From a checkpoint of a small transformer trained on Wikipedia: learned and rotary positions.
Each number is 128 + 24 x the weight over its row's rms, rounded and kept within 0 to 255. Layers, rows and columns count from 0. The size above them is the row's rms in percent of the matrix's.

# layer 11 MLP gate, 1024x256, rms 0.143, rows 736-744, columns 0-255
size [107  15  91  84  81 109  89 120 114]
[[108 128 111 105 157 137 155 107 123 138 144 155 126  88 182 145 142 125 117 155 141 130 130 126 115  98 101 101 100 138 131 150 142 136 151 118 152 116 120 114 123 179 169 107 102 133 147 119  81 171  85 122 130 118 108 148 161 118 115 131 162 133 135 145 169 108  77 131 139  76 105  96 143 121 130 123 107  85 142 120  70 123 152  79 162 117 158 139 146 119 130 109 112  93 104 127 147 165 155 140 132 179  97 147 125 169 146 120 170 142 165 137 125  60  89 136 128 148 104 123 135 124 137 106 159 116  54 142 116 140 149 138 125 148  88 103 131 169 149 131 128 108  90 123 121 145 117 134 175  98 129 152 118 116 113 135 109 136 102 156 199 152 113 108 154 126 114 156 104 128 155  97 125 120 125 149 121 127 151 163 171 125 128 145 113 140 118 108 114 135 128 129 103 143 133 165 151 159 155 123 108 126 174 132 130 109 129 125 171 143 117 147 112 132 134 131 103 118  95 118 131 162 154 123 168 108 147 140 174 162 123 162 106 123 132 133 149 125  94 102 201 121 110 137 143 129 162 143 109 161 138 146 147 169 147 139]
 [147 137 146 144 146 117 117 104 161 149 167 124  91 140  87 167 124 110 136 122 138 120 116  98 163 176 103 139 164 129 135 136  99 112 104 138 143 111 149 112 149 173 125 136 120 157 121 129 154 148 151 149  97 127 147 134 118 162 155  99 158 130 115  93 135 155  85 120 116 145  84  68 138 155 155 114 127 121 102 146 142 135  91 128 114 120 127 164 152  91 113 130 149 105  98 129 127 107 101 149 160  65  91  81 122 186 101  93 119 150 118 149 124 148 130 140 111 147 121 121 135 137 127 118 179 132 133 105 108 147 144 163  81 100 141 120 158 149 117  93 148 146 138 134  84 113 128 161 135 130 143 142 130 116 121 104 144 102 107  95 115 139 132 128 166 109 114 162 104 178 124 171 145 109 145 114 139 113 125 113 137 163  64 170 134 124 119 145  85 120 161  88 126 120 119 143  99 112 194 117 106 147 141 155 138 120 150 151  94 136 104 156  96 100 140 161  99 157 137 113 119 136 146 140 143 147 122  87 106 110  83 110 144  85 174 112 130 139 123  83 109 151 140 146 131 128 162 100  83  94 137 150 104 126 134 145]
 [115  99 116  87 102 157 128 137 104 134 138 166 113 111 127 139 114 125 138 144 129 109 138 106 152 128 120  91 128 105 109 161 121 124 152 107 159  98 112 153 103 122 175  78 146 176 125 136  98 170 158 160 127 109 111 109 159 132 121 155  80 112 164 103 141 133  97 119 136  76 142  91 140  95 112 130 132 136  75 111  80  92 124 103 139 173 126 145 128  92 123 136 114 152 136 137 193  92  97 106 172 173 148 102 100 120 133 111 101 133 125 126 127 104 102 116 150 129 119 109 177 116 138 114 127 119  86  99 136 159 162  97 113 160 140 128  78 146 106  97 105 181 123 139 105 134  99  89  84 101 137 117 160 116 127 126 134 161 111 167 160 133 120 136 177 128 117 160 106 145 139  90 154 138 140 132 136 101 125 114 134 114 168 137 133  91 139 140 109 125 107 102 105 149 104 117 111 155 116 111 173 138 122 134  83 145 119 103 146 114 152 148  81 129 149 130 121 209 155  92 118  71  99 100 123 144 133 132 125 145 132 139 103 120 131 121 115 155 142 145 139 101 107 118 132 130 142 123 135 144 179 131 117 141 140 137]
 [144 159  98 108 108 140 154 139 127 131  85 118 129 115 116 144  99 101 175  94 125  99 119 166  91 132 139 117 107  94 185 112 122 140 124 161 161 128 116 135 167 138 140 153 136 148 148 141 136 141 122 142 141 154 121 116 141 131 130 117 140 143  79 143 123 164 140 112 125 144 142 129 185 115 135  92 121  88 106 112 112 148 141 134 124 118 147  87 129 153 137 113 109 135 155 115 128 119 147 153 105 139 161 141 130 141 149 132  95 163 165  59 168 110 104 132  91 131 128 161 175 141 118 118 122 123 104 118 122 157 127  97 121 143 157 144 173  91  81 121 144 117 132 123 148 138 117  71 136 103  82 116  55  94 150 103 114 112 114 153 127  83 135 173 126 162 107 125  83 135 137 129 117  88 115 148 108 128 121 170 174 114 113 150  89 153 113 158 150 125  94 112 164  79 136 109 127 117 105 121 136 138 120 138 122 137 144  96 137 125 134 143 141 132 127  90 110  94 130 172 101 117 168  93 100  69 147 147 125 107 148 118  99 145  92 125 120 103 104 117 141 125 109 136 160 125 119  77  86  89  89 148 108 108 130 132]
 [123 148 123 156 103 103 167 140 158 115 125 104  90 135 156  94 119  91 122 114 130 128  81 139 143 132 113 101 155 138 154 109 139  74 145 157 123 141 146  90 147 126 135 148 167 167 140 131 145 155 167 137 100 136 145 141 120 141  96 109 128 110  62 133 137 141 120 110 139 147 139 122 117 124 105 120 156 156 132 174 119 158 159  87 127  90 115 162 123 115  77 135 117 111 107 132 124 134 128 121 124 121 132 118 150 125 139 120 114 169 132 118 131 165 160 118 167 143 203 116  83 117 120 137 157 118 105 133 169 113  76 130 121 118 160 146  88 163  99 102 149 156 100 128  97 125 115 100 124 147 102 119 164 127 126 144 173  99 108  84 158 162  70 147  80 125 132 134 144 105 104 128 146  83 139 133 133 155 109 140 136 147 103 138 135 100 134 163  99 167 113 100 133  92 107 113 118 138 137 126 151 112 119 146 155 123 142 106 131 127 127 117 142 115 103 164 116 148 121 132 116 157 129 131 105 158 170  96 124 143 153 148 100 152  99 130 152 149 116  96  83 101 187 118  66 142 137 111 142 163 152 135 101 115 102  72]
 [154  87 104 115 122 103 132 136 103 165  98 130 105 141 132 138 101 159  96 135 129  95 120 137 116 118 113 100 136  98 146  90 128 110  91  87 147  89 102 110 141 165 115 102 137 141 133 137 154  99 176 161 148 135 126 118 130 100 134 142 132 125  97 115 133 149 121 135 126 112 116 136  85  76 103 148 150 108 122  96 160 100 125 117 131 100 112 124 126 144 136 133 131 112 114 116  69 115 139 112 111 142 169 106 113 157 152 125 163 172 124 145 144 147 146 102 168 109 140 114  71 131 104 148 107 158 139 118 106  98 106 126 137 129 146 129 131 112 142 163 132 114 142 163 173 141 128 131 150 146 116 114 142 165 177 131 160 127 108  93 134 117 112 134 136 148 139  94 105 136  99  71  95 153 122 131  96 100  95 131 103 167 132 123 123 130  96 109  96  61 103 145 123  98 123  82 142 157 138 111 107 132  88 138 193 165 124 150  92 130 112 103  64 109 138  70 134 169 122 146 128 123 143 153 167 121 185 123 131 118 157 117 149 110 123 104 144  88 132 130 118  99  91 159 140  96 141  88 143 140 131  91  99 131 122 115]
 [141 143 154 124 122 132  63 109 155 158 113 155 107 105  84  86 131  79 132 116 123 112 141 165 121 138 106 145 135 136 151 153 151 109 122 143 143 147 179 134  94 125 121  92 109 118 107 103 131 122 148 111  98 142 148 141 173 131 140 164  56 130 142 126 126  93 150  84 158 174 138 128 134 138 104 119 142 164 120 149 105 105 143 150 133 141 124  90 167 128 152 133 132 155 135 136 137 109 121  96 138 159 131 145 145  95 148 194 113 142 144 124  89 134 159 132 141 126 121 109 125  83 123 101 143 153 140 169 153  87 128 152 132 166 109 130 101 101 108  92 133 134 119 104 122 124 142 142 151  83 110 136 128 130 150 112 147 123 108 111 132 159 144 109 146 130 118 119 140 116 129 131 116 147  87 138 191 143 127 142 152 162  93 134 146 124 117  98 101 161 126 164 154 108  96 156  97 115  83 176 132 159 117 100  97  94 133 155 142 130 160 117  90 123  93 154 142 119 137 162 122  99 136  96  97 132 138 142 151 104  93 148 138 143 109 117 181 117 105 150  77 143 172  96 150 122 144 118  97  95 117  94 160 126 139 179]
 [147 128 114 135 127 161 131 150 120 140 119 131  97  87 138 118 164 124 127 150 121 172 114 102  77 109  94 123 118 124 125 128 114 128 111 135 152 124 142 126 165  95 130 161 112 160 111 114 149 100 109 106 137 132 120 110 163 160 117 120 171 147 134 132 133 142 129 160 126 136 224 162 147 161 143 134 105 115 114 115 155  92 119 134 134 166 118 113  92  81 127 152 115 124 143 174 138 164 143 180 133 110 144 166 114 152  92 116 103 112 147 125 143 104 102 138 116 126 124  91  92 105 128  90 149 105 105 134 114 167 161 142 123 121 112 172 172 115 151 128 131 103 134 181 113 185 158 118 145 107 159 196 146 124 100 102  82 127 152 124 103 139 112 123 153 138 130 140 155 105 111 145 105 144 155 133 110 123 123  98 127 129 100  90  92 138 144 124 133 127 132 158 109  95 151 127  93 112 119 109 177 118 125 119  98 128 115 147 120 126 115  70 100 118 149 110  86 110 123 118 119 149 159 145 108 118 133 182  88 134 174 168 123 124 148 119 116 117 129 138 172 116 165 115 107 109 164 111 100 112  93 104 104 138 103 169]
 [105 149 166 178  97 143 169 161 107 126 124 149 141 127  95 123 130 111 148 126  71 129 113 162  91  98 143 125 148 134 105 157 120 121 136 122 119 152 131  85 135 149 106 120 135 198  93 108 108 142 113  85 170 135 128 117  99 130  94 131 149 185 162 150 159 163 145 109 137 118 130 117  90 167 153 133 133 128 144  98 154 137 112  82 151 161 137  64 107 150 156 174 118 148 117 130 173 104 105 136 113 118  95 122 147 169 153 139  88 117  99 128 141 126 118 140 148 137 115  93 123 132  83 128 122  99 140  85 127 125 129  76 136 156 146 113 108 111 108 142 159 122 144  82  87 148 137 135 143 124 156 158 124 138 111 107 124 117 111 106 130 118 126 149 126 131  80  94 125 121 126 115 114 172  95 116 151 104  93 120 123 136 144 135  95  84 100 175  87 115 160 137 147 119  81 114 151 117 137 136  96 144  79 154 118 102 137 118 131 115 106 133 142 122 188 134 108 144 128 139 105 124 141 118 107 153 163 170 165 149 111 135 186 152 121  97 122 131 151 109 112 126  95 142 141 132 130 104  90 109 129 144 129 112 115 117]]
# layer 11 MLP up, 1024x256, rms 0.154, rows 736-744, columns 0-255
size [103  16  90  98  86 108  89 115 111]
[[141 125 146 111 160 123 128 126 171  81 134 138 131 153 167 114 118 139 111 149 132 130 127 133 146 133 158 191 147 168 119 163 138 112 134 179 112 167 157 122 112 107 125 125 122 156 129 176 116 136 155 103 119 136 118 168 145 150  85 126 130  86 105 154 129 111 169 145  95 122 122  92 161 114 109 112 108 129 109 135 116 131 134 133 122 139 132 109 188 111 109 113 103 115  88 146 116 159 162 127 155 145  87 115 131 125 115 148 119 151 167 136 142 140 106 137 100 171 141 118 102 135 115 113 129 142 114 128 128  86  94 145 104 132 117 103 118 145  91 100 144 121 159 117 134 150 123 111 165 169 116 130 124 121 112 122 129 178 123 159  89 174 117 157 129 142 116 107 142 156 123 112  76 101 192 105 138 191 162 114 113 115 138 109 135 154 108 141 137 115 141 135 152 145 107 114 101 146 146  73 142 108 165 127 169 103  97 128 114 150  69 126 134 120 124 179 110 131 167 124 180 135 124 124 119 125 171 163 123 132 129 146 142 166 130 145 113 127 116 136 163 142 108  94 113 183 119 103 194 146  82 143 113 148 116 112]
 [115 165 142 120 113 128 101 124 103 128 131  95 113 106 144  96 102 141 122 101 133 132 147 178 130 130  99 148 141 169 135 102 183 111 158 129 171 166 137 149  98 118 106 184  98 121 133 147 135 160 132 173 155 109 128 136 161 127  99 128  89 130 132 177 153  99 140 154 148 139 170 131 115 170 145 128 111 131 142 124 131 128 118 141 116 153 138 149 129 174 126 108 130 103 111 162 122  76 165 114 131 120 108 154  81 120 121 145  96 125 155 176 137 156 147 143 157 158 127 163  97 168 151  80  78  79 146 154 126 100 135 119 109 150 146 120 120  68 103 163 103 131 127 130 128 142 170 141 132 112 160 109 148  96  94 153  93 163 133  81 139 119 123 138  84  87  86 135 104 162  97 141 124 111 110  96 120 132 112 133 131 106 147 128 124 168 106 109 146 135 101 143 140 112  97 125 143 113 122 169 135 112 139 157 127 154  86 112 125 141 137 147 134 137 134  73 148 129 170 128 129  79 142  87  97 122 138 164 148  85 148 157 135 138 101 151 150 111 151 157 129 127 100 136 142 131 105 148 130 106  91 105 118 122 115 121]
 [112 133 144 144 179 141 130  95 171  96 113  53 141 108 133 134 181 173 117 128 110 113 139 119 151 117 129 151 132 125 158  89 131 107  90 157 102 109 133 125 121 150 123 153 143 161  93 161 138  94 125 104 109 138 124 129  81 105 107 153 147 134 113 133 131 108 160 117 103 130 142 146  93 165 169 121 144 102 149 151 157 164 161 154 137  79 137 116  76 144 124 120 165 145 100  98 136 136 143 129 122 128  96 117 174 119 127 126 171 139 138  95 144 103 138 102 116 144 177 120 107 115 102 143 124 157 147 133 140 108 111 109 128 106 142 141 129  71 179 117 134 113 123 125 148 123 129 136 170 169  76 169 118 133 152 152 139 113 141  98 111 131 140 128 136 151 127  87 118 176 111 171 141 164 133 152 141 136 134 110 145 142 148  98 102 139 128 105 119 112 153 125 166  94 160 119 137 111 129 159 118  94 123 124 158 111 131 136 125 142 123 161 168 134 114 122 118 106  79 133 174 142 199 132 138 123  97 165 163  98 114 149 125 129 105 103  92  79 137 113 113 142 147 106  94 137 107 156 121 128 117 157 128 106  79 134]
 [120 123 105  93 150 127  78 110 102 137 116 129 109 150 164 121 149 121 111 131 149 150  90 142 140 129 105  86 132 137 122  94  95  89 110 136 116 107 114 108 144 114 103 179 135 158 125 122 137 147 130 144 156 126  78 162 161 114 142 132 122 113 128 122 166 127 177 119 116 114 102 141 135  98 149 128 117 137 170  86 162 131 131 174 113  79 158 123 140 108 145  63 118 159 140  99 109 110 132 120 164 125 136 111 157  88 131 160 130 102  70 114 157  94 197 150 124  83 147 123 130 114 179 141 157 103 132 118 121 134 150 147 126 137 113 116 168 145 133 159 124 102 104 107 167  92 124 122 136 109 151 146 143 165 128 114  93 161 113 145 128 172 116 114  98 136 140 131 141 122 144 141 180 111 138 155  76 133 114 124 142 116 162 126 129 135 164 119 152 125 103 130 154 144 153 148 146 120 116  98 124 129 131 169 184 122 144 150  95 149 166 133 114 124 114  95 115 130 145 143 157 163 131 126 140 137 174 143 135  94 162 162 116  90 127 172  81 127 174 131 152 174 114 154 132 131 106 104 115 119 150 113  98 152 159 127]
 [125 153 164 166  63 111 107 145 128 176 142 116  88 106 110  89 100 121 127 123 113 131 128 126  91 116 139 120 143  85 154 132 132 110 101 131 132 138 125 108 166 121 143 163 165 109 113 155 149 113 144 138  98 160 122 124 115 156 124  82 115 119 135 109 159 125 120 164 139 132 195 122 150  99 161 120 141 156 163 124 123 122  80 134 154  99 142 129 139  96 112 145 137 156 124 128 165 131 139 148 115  90 124 163 121 132 188 137 108 127 133 110 130  97 163 117 102 139 161  89  86 114  83 163  92 118 118 123 113 128 123 153 104 148 121 146  94 123 126 138  83 163 104 148  94 114 121 155 134 146 118 106 144 173 103 170 104 110 138 127 125 151 106 112  89 116  92 146 134 119 143 112 122 120 111 110 152 201  92 117 151 146 113 128  94 138 188 107 141 137 132 142 150 118 136 104 114 100 138 110 141 141 131 111 131 113 123 102  85 119 131 135 145  81 135 123 127 160 160 166 138 137 130 149 102 181 165  85 134 170  98 115 137 132 150 111 131 144 146 123  94 108 177 144 128 166 145 132  84 186 115 124 113 129 110 140]
 [144 114 130 116 156  59 138 165 173 114 155  78 114 128 150 151 111 119 166 125 139 118 149 183 103 151 131 152 172 139 127 141 147 129 116 143  95 166 139 146 101 138 145  82 189 111 121 108 101 125 153 124 113 118 131 163 142 145 116 118 155 136 145 163 121 119 167 107 124 125 124 120 135 126 121 125 145 126 128 202  87 104 146 132  75 140 146 188 140  98 183 133 130 127 154 165 130 139 153 141 163 106 123 127  97 150 112 142 140 138 110 123  75 140 118 121 151 107 158 112  99 150 171 166 122 104 138 153 160 153 150 164 158  87 124 138 100 121 145 120 124  91 157 125 107 133 115 105  98 122 125 125 120 126 112 170 163 162 153 139 138  84 111 129 163 123 137 157 111 107 144 125 162 153 186 142 131 123 105 121 124 111 126 139 163 139 158 139  86 178 153 150 101 127  76 126 139 101 147 132 174 144 143 128 174  92 114  98 135 133 141 177 110 107 140 111 118 132 143 123 139 138 169 114  89 115 126 132 103 106 112 134 125  94 155 134  95 130 109 129 137 114 117 136 170 127 109 132 104 154 106 155 122 135 136 114]
 [133 112 150 102 111 127 127 109 128 122 143  82 130 138 144 174 101 152 118 142 121 132 139 102 128 133 139 140 103 124  96  89 126 169 174 115  98 138  83 155 114 116 141 142 106 105 139 149 107  91 142 146 149  94 120 144 120 182 141  98 141 150 133 131  84 124 139 119 121  77 144 154 140 131 115 111  79 122 127 138 137 142 141 141 116  97  91 130 134  85  86 105 135 141 150 130  81 130 157 108 159 120 140 137 100 131 112 100 138 100 153 117 125 114 123 115 144 101 102 138 118 107  99 136 120 111  89 111 114 141 125 166 172 127 127 145 136 145 152 138  93 101 138 126 154 145  97 121 121 160 167 121 111 101 135 152 142 102 109 158 170 135 148 145 127 150 159 181 139  96 147 157 183 160 133 139  69 152 128 143 150 135 151  90 108  78 156 125 141 104 126 142 119 128 142 146 144 107 132 118 115 101 147 161 121 155 117 148 106  80 130 155 148 139 165 158  91 157 155 139 114 159 117 175 137 136 173 133 131 144 109 120  89  97 109  95  76 147 105 108 173 106 119 131  64 145 159 170 163 125 117 156  88 163 135 162]
 [149  86 151 107 133 143 136 130 171 106 163 164 164 143 129 125 142 118 111 160 142 145 157  96 136 161 130 161  72 101 150 157 172  92 125 106 100 108 134 115 130 106 154 115 142 163 146 158 118 104 169  98 120 115 116 130 154 111 132 140 169 117 107 172 149 137 127 119 162 168 151 123 181 130 158 163 127 128  91 135  92 101 146 131 172 112 124 100 115 155 147 166 107  91 156  86 121  76 130 151 136 103 122 187 135 106 136 122 167 128 141 138 123 156 149 111 164  99 116 133 154 117 133 138 128 133 114 142 157 154 124  90 103 160 148 119 122  93 146 124 136 112 117 134 126 107 154  98 166 134 134 131  90 122  67 123 140 104 117 140 102 135  84  84 149  89 173 103 129 141 108 138 168 159 142 139 105 156 136 162 136  95 154 129 110 138 151 145 131  83 135 149 118 189 100 121 104 114 108 150  93 148 118 137 138 112 159 123 131 117 128 131 130 162  98 127 104 129 129 131 139 106 126 138 159 172 146 158 139  80 122 123 141 160 171 113 113 144 131 150 105 135 153 119 101 105  69 125 130 118 151 107  95 116 154 116]
 [122 118  97 112 126 134 104 129  95 124 110 139 162 122 177 160 125 133 144 154  94 143  99 142 127 146  98 138 177 134 108 145 121 129 117 146 123 146  95 132 128 188  97 125 141 147 145  55 108 131 150 123 132 125 103  87 170 142 157 118 111  86 156 148 144 147 112  95 125 126 114 113 103  87 115 111  91 160 122 126 141  87 109  93 107 116 116 150 128 136 176 113 151  97 147 156 173 142 141 152 171 144 141 130 180 211 145 103 169 143 134 120 143 109 136 122 139 111 116 148 159 112 104 138  91 154 124 133 160 160 122 153 126 115 114 130 113 147 153 111  81 114 130 141 114 148 151 113 177 144 124 141 131 165 138 100 118 130  85 151  83 133 102 118 133 162 117 165 123 161 110 147 118 112 117  98 142 140  78 154 138 115 110 112 136 110 142 153 171 157 143 143 131 140 107  99  97  96 110 113 118 155 106 140  94 129 136  66 116 156 125 161  94 117  78 147 134 119 123 111  97 116 116 109 111 167 120 129 137  98  95 162 118 123 120 127 125 126 179 137 144  99 116 108 124 114 131 181 140 140 116  83 122 162 131 114]]
# layer 11 MLP down (transposed), 1024x256, rms 0.0382, rows 736-744, columns 0-255
size [111  13 105  95  82 102  97 114 106]
[[ 93 108 138 117 131 152 145 142 109 111 106 118 112  90 142 144 154 162 125 155 145 138 138  93 134 143 105 187  90 115 140 119 137 108 135 243 113 141 103 100 159 173 124 126 149  79 162 107  97 139 114 134 126 160 126 142 128 115 178 119 126 154 151 135 154 148  98 135  99  98 143 167 156 138 149  93  94 129 131 107 144 155 115 124 110 121 137 133 117 137 150 150 153 130 123 130 122 112 127 118 208 144 139 134  91 145 113 101 113 108 139  96 159 153 153 115 153 109 145 114 127  96 114 171 133 128 150 168 130 120 115 126 140 146 142 137 141  93 111 138  81 157  99 127  92 150 110 152 123 132 148 107 133  89 160  92 138 122 133 129 112 129 134 128 141 132 138 125 116 113 111 153 135 148 164 136 123 136  96 138 123 161 141 125  93 124 196 150 137  94 112 144 104 111 163 126 162 141 113 119 151 156 119 125  96  82 147  94 129 130 121 180 158  77 135 106 135 153 102 152  99  76 123 156 156 105  98 138 142 130 133 117 113 122 150 113  96 121 143 159 100 112  86 119 118 125  92 136  80 129 155 123 128 146  98 170]
 [144 105 120 123 150 126 117 124 103 112  77 135 154 155 132 119 105 132 133 128  98 110 110 135 156 172 159  59 125 130 107 119 106 123 171 141 164 117 134 127 129 121 111 145  88 157 132 157 151 111 136 185 144 125  91 139 155 132 128 117 140 160  94 128 160 126 119 151 120 122 101 110 170 111 105 107 130 142 101 100 143 127 140  94 118 141 162 122  93 104 105 120 126  88 122 104 176 104 105 113  70 152 199  98 171 126 168 110 111 132 101 141 143 123 139 149 108 116 120 161 122 123 117 140  99 130 116 178 118 143 125 165 141 124  98 118 141 120 156 134 124 132  99 134 127  92 118 152 131 109 170 146 125 115 100 138 101 135 137 131 187 130 126  84 111  95 135 137 127 121 130 142 101 147 133 125 129 103 123 104 135 113 133 123 103 143 152  92 181 123 104 129 100 118 144 150 129  98 148 145 114 109 144  96 150 115 136 109 116 126 133  76  72 153  79 145 167 166 125 109 115 122 124 106 126 120 142 138 109  83 138 105 144 109 114 136 161 155 111 172 167 143 176 157 195 148 165  87 123 172 125 140  90 149 163 121]
 [181 141 139 142 107 123  88 115 150 169  75 134 156 145 140  92 140  89 167 118 158 147 126 164 173 106 163 143 100 120 115  84 126 130 112 117 153 125 118 127 161 129  83 109 140 138 127 123 116 126 118 131 134  95 155 122 147  92 141 105 100 105 159 110 148 159 147 115 150 136 167 146 138 149 135 149 102 163 139 143 114 122 184 111 135 152  92 146 142  93 148 161 192  94  90 158 133 137 150 117 129 127 142 150 136 151 140 132 120 106  91 141 122 128 162 171  72 175 122 112 140  87 117 127  93 147 137 152 145  94 133 118 164 109 143 144  84 143 120 162 112 111 100 159 121 108 112  98 120 106 129  98 126  79 167 146  77 148 108  97 103  97 139 124 116 158 119 127 165 205 127 102 135 161  96 150 106 129 141 158 134 138 129 118 115 139 134 136 135 100 116 114 155 119 138 156 156 141 122 146 162 106 135 147 113 144 108 111 114 140 129 154 121 130 128 102 115 134 141 156 111  86 152 123 131 178  94 134 101  92 107 130  90 124 115 127  81 100 103  99 108 158 106 148 137 135 112 113 119 151 137 116 150  81 132 107]
 [111 130 166 180 120 134 176 152  86 147 164 145 103  83 134 132 144 111 122 102 131 118 137 126  93 146 111 100 103 119 122 135 120 106 117 177 144  89 161 133 118 111 136 153 120 112 176 116 154 126 102  88 142  89 131 152 123 134 122 135 140 133 173 140 138 139 115 140  76 131 140 130 126 106 118 115 162 139 148  82 108 142 124 121 101 159  51 164 109 141  96 129 118 116 101 133 135 110  83 140 134  99 142 157 123 158  65 152 167 153 124 147 110 131 141  92 113  97 153 113 118 140 126 115 141 141 149 104 134 107 119 139 125 161 146 122  97 155 141 161 124 130 152  99 113 151 140 135 113 139 104 109 160 118 159 140 119 113 167 149 120 120 154  85 107 107 130 105 177  86 114  81  93 151 108  89 110 151 109 156 116 159  93 109 129 163 132 168 149 152 158 132 100 118 142 157 107 125 102 157 120 103 123 134  87 105  97  65 164 149 160 128 141 124 120 120 126 126 120 117 103 172 116 172 142 107 121 113 104 116 151 106 117  96 143 156 160 112 122  85 122 131 103  97 131 122  66 117 119 133  98 124  94 119 124 142]
 [160 119 118 133 130 144 170 125 133 133 142 136 126 136 100 153 146  88 105 106 127  98  87 136  74 152  87 145 141 155 123 108 145 125 122 158 129 106 152 114  86 116 144 156 142 131 122 146 137  81 177 112 117 106 142 101 127 105 144 175 141 126 142  98 114 118 139 129 128 145 130 137 112 126 108  89 111 101 131 118 109 132 148 143 110 165 121 192 107 155  98 104 151 160 142 136 129  95 115 166 105 154 106 150 137  90 128 102 101 102  85 182 152 142  74 136 106 153 109 110 103 119 117 122 139 122  77 124 177 150 153 134 162 126 151 134  98 156 126 121 153 146 165 135 177 118 170 135 127 105 154 132 120 136 121 126 119 105 180 152 144 166 181 121 118 158  93 152 145  87 103 162 135 124 118 136 158 115 161 130 131 127 127 154 157 101 153 105 105 144 124  97 133  86  75 111  86 124 135 123 134 135 134 167 109  98 112 122 134 108 118 164 127 105  98 123 164  95 151  65 162  99 117 127 113 112 155 150 109 117 115 128 129  87 142 119 176 134 136 111 123 140 123 117 153 113 157 148 130 131 125 147 117 175 184 110]
 [131 132 138 106 128 115 156 159  96 138 119 120 142 107 107 147 119 152 147  61 133  93  96 133 128 103  97 164 105 113  69 127 103 130 147 128 178 150 103 115 125 107 124 121 111 124 119 113 127 103 134 126  83 169 151  86 163 144 144 139 148 144  92 147 133 122 115 139 106 123 136 157 104 109 116  93 126 107 157 125 140  90 142 136 145 134 123 122 103 165 131 157 145 119 149 143 113 108 161 143 165 124 127 105 152 134 148 199 110 105 174 172 116 112 122 132 135 124 117 128 151 114 104  98 112 147 152 163  94 115 138  71 129 132 111  72 132 102 136  92 133 175 155 154 103 157  83 125 119  94 115 115  96 157 184 147 115  81 151  87 143 146 135  87 144 107  66 135  87 123 115 118 131 119 103 174 136 118 138 185 125  90 121 133 140 137 120 103 155 117 164 139 126 114 117 184 134 149  83 118 121 142  98 153 138 175  81 131 156 128 156 155 148 114 147 103 109 103 126 133 128 110 131 145 136 133 105 147 163 124 120 128 130 109 152 147 151 122 131 134 128 110 138 118  58 136 124 144 114 141 134 113 128 123 126  85]
 [ 95 131 105 131  75 112 133  99 148 109 134 134 113 116 124 148 134 102 132 158 137 124 153 138 132 132 110 111 171 132  83  67 103 121  89 172 109 172  83 160 171 148 125 137 158 149 131 105 155 169 100 146 131 156 120 182 113 163 117 155 112 134 151 105 140 163  64 146 111 150 116 126 134 128 136 138 121  91 131 165 127 121 125 123 125 143 157 109 128 145 149 111 139 137 146 132 128 144 173 123 165 125  93 187 129 107 116 100 107  84 161 117 140 125 107 127 155 132 123 143 112 141 184 109 130 129 130 113  76 137  82 102 133 124 150 137 158 136 129 146 116 136 100 108  91 129 112 142 111 122 182 130 137 106 125  90  97 173 138 172 123 162 144 107 134 125 115 115 111 129 124 152 173 107 123 129 128 151 158 126 112 140 142  85 123 132 130 170  85 135 136 104 140 136 144 160  63  99 108 126 129 115 150 131  77 197 120 120 138 133 125 140 124 111 139 114 140 118 172 127 142 156 141 130 173  93 143 100 112  91  88 153 122 129 126 125 129 130 127 113 193 166 136 132 145 155 155 132 103 116 138 128 108 127 106  96]
 [162 145 139 100 152 164 131 138 130 108  75 109 138 160 127 130 100 143 126 111  94 106 113 144 132  87 134 131 122 108 135 143 165 127 137 144  98 143 129 155 109 117 172 131 126 152 123  95 154 122 132  64 113 132 145 163 129 143 157 131 126  99 126 134 128 114 149 118  96 151 181 167  99 137 109 113 154 133 157  97 128 106 142 139 172 131 110 119 173 129 116 143 127 109 105 163 128 104 140 118  86 113  72 112 131 129 129 145 127 125 144 127 110 156 154 170 147 120 157 127 119 137  75 131 117 109 167 152 170 155  94 120 121 144 143 128 173 120 149 160 169 121 115 133 137 133  99 167 121 135 185 127 132 117 114 141 139 143 131 107 110 160 120 131 168 116 107  90 108 163 123 101 117 132 163 144 130 104 137 121 132 142 162 165 176 160  99 120 159 116 158 149 124  63 119 142 119  95 105 178 152 133 100 134 156 120 112 143 155  74 166 119 159 149 113 107 119 130 117 123 140  76 119 164 145 105 159 117 145 123 163 126 142 104 129 124 175 127 104 123 153 145 115 136 126 158 104 131 125  79 125 115  80 120 188  69]
 [138 120 136 137  91 176 134 169 116  89 126 152 164 129 168 118 147 109 131 154 130  97 143 102  88 145 109  72 136 138 150 143 113 125 145 178 130 132 142 150  83 114 147 129  99 145 130 136 133 109 120 178 139  81 115  92 100 108 160 127 115  96  89 147 170 121  74 160 123 152  95 144 147 170 102 116 151 120 127 174 133 102 136 139 138 142 130 105 117 126 138  53 114 120 118 176 162  98 146  96 167  96 159 168 125 167 122 158 164 151  78 144 108 114 103 104 142 120 130  81 142 101 120 117 115 143 159 173  97 155 114 113 147 128 119 100 120 113 113 157 108 150 127 113 147 153 104 147 112 125  91 120 122 124 138 110  94 120 125 147 116 123 123  98 104 131 184 116 123 132 117 127  99 135 126 157 131 150 108 149 133  89 117 131 111 140 119 123 149 169 156 125 142 137 146 105 162 157  80 147 108 126 106 123 159 107 115 136 140 124  66 132 118 120 121 122 140 126 117 120 144 110 133 195 149 133 102 128 100 126 120 112 123 118  93 159 128 126 131 107 100 119 138 160 137  87 130 174 152 119 127 113 134  74 154  90]]